Part of a small language model's weights.
Architecture: LayerNorm before each block, biases, tied embeddings.
Each number is 500 + 40 x the weight over its row's rms, rounded and kept within 0 to 999. Layers, rows and columns count from 0. Numbers have three digits each. The size before them is the row's rms in percent of the matrix's.

# layer 9 attention output, 96x192, rms 0.143, rows 0-95, columns 128-191
121:484490476476492479515498486480468490538536508520562479454488515522515506520512495512564489527462505465518489490492517482541489499487495492476523519500502462499504491531480481509524497520511499
078:504512526480493544518575488469548507559468502522505517517475436548488470546540486527486508466490393504475493499414456454526554452558482490542461528512448513503501467490493486507516553524568485
081:510485485497536539517511429553498478525451525519532476499468517497490501473503542473446546450516496471548451492491501527526462487488519532481508501495461485499494496548520500481520515477520515
105:515489531489459486470510549485497520461524501477514453479504487463477532499446476478529445530485542484536477448536497493461540478466533489490527466513544485497523529497510515472481486502525480
092:482480530456542552465449538479486492507468461520476486511503538543470453493492542531484556444510533527537522481525513514463503532471561494475529520429503461508528487489538496529536524472508557
081:444494531437470516493495496490510472523550484546438484470515558544513533509504467595538490456504530527535512509519440534506511511489555461464541474508530504507496488499496495452493490532557501
097:548517554428434489520559514503531511472518513511508463594505498547525476590556502457486456510487439522480495475503444481502539473506526558529496492473448469518510508539505490495516555504535436
105:521479549494479538535535476543493492535496479528523497515476458513548499556494470515487490537527458522517474462501526538496512514529473579511462548448494522511524516545530485551513499463508519
120:466526466538514439530513464522510515494531478488535520459512482475476541443435493521563496497516472547519485541466523501519418516527486499499489530538523506474494476487464466531520580543468584
089:497498475517544427525504503497458524512507531485503547440478473516533458534505502431544503529542507514501569506475514504516501491524467475504466511537514486482481533468495500519433550501498506
097:530540510502452490568469430451523446496522469486435540477450424436493520436413463515548559505548518529506510479454506526493477508448500533501487429529469514482467482494471434526515523484574521
079:487419528528532512495463506471480499502505551514530513509515514487492447505540469479470520544475574492494540493551553502455435503483477477521519527513517518530520532456483535488466470538411496
094:516486498475551564511501512516530481482456472511485534508498519516505472509521499520472519473509505534471471515463487536517530505457496514496487509454484512525538509534493478535535480441481519
090:485500478486493538483485455485521476499453434516516503505499497489505529493503489506503498486488361493470503482470416463522504522556410558486483520489418524523407474464519471530522624478555478
066:536471485488450428525505498479438505493552478498510497507495502515496484507439488538570482512487562545563458496521530606482498503494538516456478469537589517478445512530559495499476481523511555
077:483440473462530514516486530451491466499520466505493535501523505495494481516530568481529453465525484474519531486487520513476481524494492533489492477486520479448473497492533535497465515452470468
117:532508555439568565537525533488496487479487521540494509526469540488530418520527560503482513508566602477531476509516534477478580463521580535490522485488525476528512534518486504463462472484535450
088:487507456541560488530520467529499478533504486515534558490536568547486541503548522501483500506505413522429521484510516454504517475548520493486500559457433515518543460511514511503536555460445473
091:469497488493546480538476476540488495498460478497510527459478482462510501444447522508529505475537485476524520539466500458515490496508501475468507514530474530498451483489472497504530506491485492
093:471490511476494481518460583488485506501500493452475485475476509472488522498470486497527507537520515461504471531469498454533583442553585527506487472533469508495490479525507535445480498477560510
111:494491521522488476528520469517491520491534517477504515514499488467509466534498506499506473536518487492486516480496531524458497483493464513516443494469551482461482481486538485488465462477534503
086:512511553452523530456525547506510526475459497495513492567528535540530486533505490526440473467501557454475517505519492449465541462539541450505520480518462532542561510522486524426521430497482444
086:542500533461529569526512498482495516479420424531507542565486496507510446516505538538484504469512550501490440545492545516525481475503456497491512482470536499514544530502498505520491475491473516
083:513538532490466543521489458450522456505457475522462483496442431463509461478434477558532567557518454502488435456503476502493491527398493489490521487466525470469490486500448453558587488503526564
082:490461514505486489483505537502493479504512536498498509521531532516465499543564486476479497491509503465549474478500486576512483520465457528496516452486558515500492541452563528488475492487514480
091:497527535532506519539535431489529491494551515482502518511505527437513510461444464523531540500537500530525490506496424513494447544413520553468493549538551525534459464469493515490554504505543496
101:480480506496512480539535499512500543470491459495552543469498506486492511510440537492589441490522535506493484497537508517490458518523511493481484529503522507518540467503541514511503537489461525
095:511555532462457570527504453475521465531492481504457498536504460522536475536519508512481536536506487517536443434505522515500515500540438532475474518487540517528468519497551487527519494473500546
094:540529484490526527503496481535511506490432466547466519507518502544550442486572539483456522440491526484471515476499558534497525518495469490490507511441459488535494533481503495510483505462510516
072:521514519492509474510524484577540554536574511489526528525526478498507544485534497503454547447465449513458577545448443549582497523548457500492483509517441521476499455541427451541505521483518486
086:462492490489529525521493518532520451500526492539518500467481508500536484491477535541561501471507472507492455516504490445523474532479530518490495541499487498489526489462506503486535552522503485
141:497502469521482487501565498468475514480487551482487497501497490526514495552529513469452450502468555461512484467535515539486481491477501452509471455466539461449501493478567522464470402510492488
081:473506499493542462442488549554499528519521514506522529491511545512476503522512495508515488487493456473518465512485503500480486531480523489493492541501510507496535509576515482466495485507446527
100:481478485513505482486460504498526493513473461503543482485509492507479554442476499522484479500483532507508466514528475485522532545437514482455512426517499480476522543516493548522527440508515517
150:458508464539439485462491538509493527448546556472456512490534497489496524505534496459500398436450544492499479508527483539502495471462459480519479466479551456438503502486521495460434453456482497
074:507522485484480496534535462445454528469497499520520548502517546504536500461484474488503500545536484530480519520489477529554472502516487450457524471474478507504522504495491476518518476503454520
086:519586542500461551478552537507511518509531530502446455559476506511534460498520543498464501477493519530503518480530467535483543462535592522536560498525521500513521509486461482514543534506537495
088:505496462522505457462458492483504472502494492505472496463527491479489526412449495537504507468496658507554534516602536521438450540376461401441559456550615466467463552446458522514525405518465516
107:465502479507510454479491517490469510455530540497509564487494504460511468462470538520521572523523527497490523510483480506514504461504497496508532485573485492526478516476479526466492487549529503
085:466508575478516560450504551510452474462462493512473511499480549540514469508554523518486501438481517513500585519505554480486529443603598498548475491532454467473457514482496487513443579516500476
096:480486490471514473493484501496498525505552493488491521504478492493498548502451505459529491478492447496516509532468476508537486488568510553504454525538496521486471493519530483503445550449540530
088:490496482469488508489444509479478486509502476554481475490481531545497497479458540545497511487509551511510542453571598509435520506475509477468598495447487449510510482533472440508565517511501544
091:484512477465519491452461501547509498537505436466488514566524516472483496490538511480495526469480512509513489507487520498465483526491484491431515495467510461480559515466538553498571497531472445
112:455449457535468460509523465466471516528530500484569461467498518461465539520432484470549473564515470469513512533490501486491515476584539500567514516563484504498519500486545507502459480570569490
107:533497533509496533529503505509514495503488490503497511480509510496507529513524511498479454490518440480455521522478500501504501495528459540565464506480432525525496471524475493528479504483490506
087:484547504493489536494533421480548459557519456555499448538515483525530540512533465534519499490486465534458495477494461497560505481511475525527520501437490477538528465535501481485488515546511498
102:521567473508548507513536488497509472486467518489494507504470478511503461488499529520459519489519489536443577530526517459475521467477540482531486497528465515509530446535454481487490524513498485
086:502481541532537473467509489475491532492496496527468479465472492510465521485458481464504500511474455521550426481499490499498488485514489524490500484505530520516478491494493470558521523501556549
103:505527561450501513522516526480503489490469427532511487522524535516536511531522509532512473501514507487493465503494519482492509475522506494432542483499486538513511492508500501487561480512483446
072:491562563470447478498506499482453493519518499496498449561474524487549477516482469551521511557480562479564441508540484456463546520438581488456540469531543498520506527521495515458585483548502492
091:477551525487472549499525510469478517469486545522536505521493552545525487502512489521500531517554482506498519537523511533486543467536514522562491525495496513524525533490466457453443466491513499
181:498458464494501494494539505503431539496511575503532452480442522525485501555443443416446446498514482507476459496514512514497509457567501534587554517464453437555537509498575506450423504491475514
114:503521513517497515503476476483481516482512472529541485477514526480529543441464486534538508539485607487550503523532510496461504508461531464422586496510557516525533560485475523507543465573532513
067:493529494471449491505511523476556554469519506494527523550508429495499468522557518466463510460530458479491508539459471539511488553487472475548506513508495495427499476466505530493485473495432477
074:498474447536513524495499452545527469535479546512511541535529528509532513493559494457486547539473414492474472466497494470487506554558456534519508509433444463523525453533490486481500521511502475
092:503494461493448503487483485453510456488506518478489444522528522519515512521518492497470453554497540445518551437513511519500444515494462467484494515485520490497522546470585535461485466473509489
086:492453481456557479513478489468503481534482531523549495431460495509486484460442513507589537526540500490477494506466508474474504434478516460483529500554487483519516507554415494528526553503546505
112:525480518463540512493497506604513491537477460498542489482496491482486519478471484507516516517517549518511497554460483504540546524447513522446505545473473484529494530545457472528539542488535508
112:498469487534509449471475488499522471489463535406492533504511424460484504477538525460468523536454511473471537461483462435481526532454488440506447452566505519415445477473465541485485449489543466
110:518457488544503511500512483460481462468526566444455506529519480486465467529577512420436480503456429454431508467486500434491494469585449524598426489467460508489510477478582560459392463502463437
100:524523488528487513498524487517501545500527516498448479521474500474495481524495490532497539510528477469479501489476482541452445507525475520507472533460468525538490481508492452518556551471499465
086:513487488524506485493527538492471442502542502482479485522508525525505482512509490486481464538513529541472542582483473526487518485522524495521489483513506483470530493487473489491463500551476446
097:480469496541441517506476496480445521516551563516465446457500521533520490525482475491529490520509531493510461467546494482504489489531495511489535472494532503515500513467535496462509507522425514
095:495445535495491492512430495503491503496458506520483523522518492528507480538550522511490526519535525480478445500508497448481462504516528468489548453542519486451557517506516566459520457529417478
097:450503466536453463475485497452467524511521496450556507442527490483461574513474461469522413531456441489506525462493518476497431491537484456481472529549499517474475451489533498484502536492423517
092:479483520521461501523470453460468501541496508503522495455487474499493475517494450511505538545521453460469540477440473507518512491523497466507537540521473519453504473480468480517514476471535497
103:482513515516576537481483476550494483528460530502447532486502537522482497516521499500506554530525539482531509479522557545474511513461480486486517507443530477519519515513532485511527491486473525
085:505542521450534522511522496520519510483490487452499503550501516504531440523512496473485484451514496534510548481476550508497477517446506462494438533515537507503448499429498489494522527466512541
097:531494481500522515503456495525516492519479451500460486486506491468477483475521519514506501526478552505501456488496540514536500522438541502462479494477564544500474503463502530513515480472524544
094:501534505506482528470526545527536480550529454523471498486538518500486553471475486541489448471476503549547521556508502510490439500501522473469500504529527538499516496541488521529503543529414477
088:467513509513517501490501546524552504465480497501504506499507521508496509530537498512501510444499472501458495513482498449518525502526533490516468521513457549505531502536480502539494548483468467
106:515487488526475516496492529492491510470520519474506444461471533444455523469422483514505503496526504517502518502518500525491502497456523507507481494524503474517465504485462470544530516490525548
089:466514491581519522496491479497471513501504483523469504494512494512470466498557477508515495518474419518482476440484504480493473521449496564517471508432512500526502490466554543530501534491469558
098:558546521465471569519516500495542432511466442486479423567536485520519513448528485500439539511506550515503552469547577548488553494435448487462469481458572504502461548496463498519508433525511516
092:514488498498494474469518516536486570505467511499490525506515478536522482526526497476464490490498425521494490478492507497558486481594472520569452528475478510497496502475528471489420546462447533
107:524526492487508516490452506572539543511470477463469543524528462496493531457484488492481544420461545531499507516459504545517446570426480463425470515483555523436516526527492502549531501474431502
083:506446476460515464475474536460485483516494530499548525474464516497488497509503499483555479540492565506498533482585521484478438479525512442535483516515524489523486488461514537496485480499487486
084:481540469490440512484452507482527514483531475504472493508520480469501542448459501508485455429467430488483475542467500465501462487519509526507538477547478510507504527501495518467477494526488485
089:467476441513584440488479542555489525502492501489516548479495513460439506469481522495540546502534512496465458580394526529501476491550493490522470540504504530482514466520478511512483528490453485
069:511474516472491475507518571491472509444525522515528462501481571532468536531499504536467509565506554483502467517516467440529551505490514521507507526496501534510540506513517501471453461478521526
146:484491446533461507485520495467472518486493524496499460469486464500459508533489484478494439520492493465472496483528498536519498460495487482510512452497468463480484483509548476476477459481535549
076:534486493507467481524530394488474538516555524483488454470470476449473507515424476473550549579500450513525411461488445496493519488531458569509505484516481504522482512435545483551520570516545484
099:469453486578506458461499537532503549505529502525515525435530525509472585470491418509501427501466540501525502522510523522514517528482501530537504469459500488559522539495513512521450468494554559
114:528487557483595485502510558558548555505468465591506474512468514543508489489460486530501561467503520494560488527510503534526495510510457526497551529483501500590498571494455471537523516520494507
107:515507536521464513489507503522518460494495492490489475530525486490525529517505465558500480479514465513524508497485475470532546516519495512526466482472485541488504473486502522546522528506474481
086:521526470448477493500516506499496501536515484484499523519524504509509503517529474508489557482507395500427528521488404454555533512580492523515510526557439573538449459516442450461515512516509411
086:540504479521490471538480500530492510510480513492536506480520507491502519456503525495512517516509499507470540533515457488501497497508506485521479507506462538544484501511489509497484495502535520
101:491506543510525433470487530557531518547512536490566498537504497496498517517538511497489536525480452495516522542480433447484517525524468541522534495487492515526497515468468565521515504578488372
087:463500475474540470484517480492536488499507516498551523528524508497504484515526541463531468512483537522469486525542492491502504493482455482517492513507529482528459504495466536505442473508498495
109:571531490509492480494529547508503492498529510501504471529502522484492527516511510488458496515487549517499519533519462428517549456510505493503532481546496538551554499557482533453453448529532437
089:500497527521499484562467482524515469470492485506469518509492498488499443475484500531492522479511461485516494496445522497491503531506487494474495518518496501462470457499483483516515547499466519
110:494510482563506486494498491508499524505481521484483517481473480487498453520502532488460496502509497482489506470466544505490488519517525512502477490511523472469517491504526535498476443516466529
234:494478498518463486457466531452561468467458486428473539529564445445461481481554541531479506484464520468459522478490458462498480553459507466482439442560498566408466448496492555495511463500447462
071:527501482544522507521438473523531493496535489476491475472491506498530521468512464436491565489450447506468487515501509472531454542490461499495492541535469522494475508489456490516489534451443539
138:534505495459516531533499461532466506506494489569509437499441508579532498507479485476479486485496512530546532511552586519460534473474524483459602533457493410507533541535477422494511529479508532
096:541539469495453487491473461466475473513509534478464477478479459504527484482520498503530535546497441539532466460506456540529513515446468499506490538482491519508448500505456459538562472447600504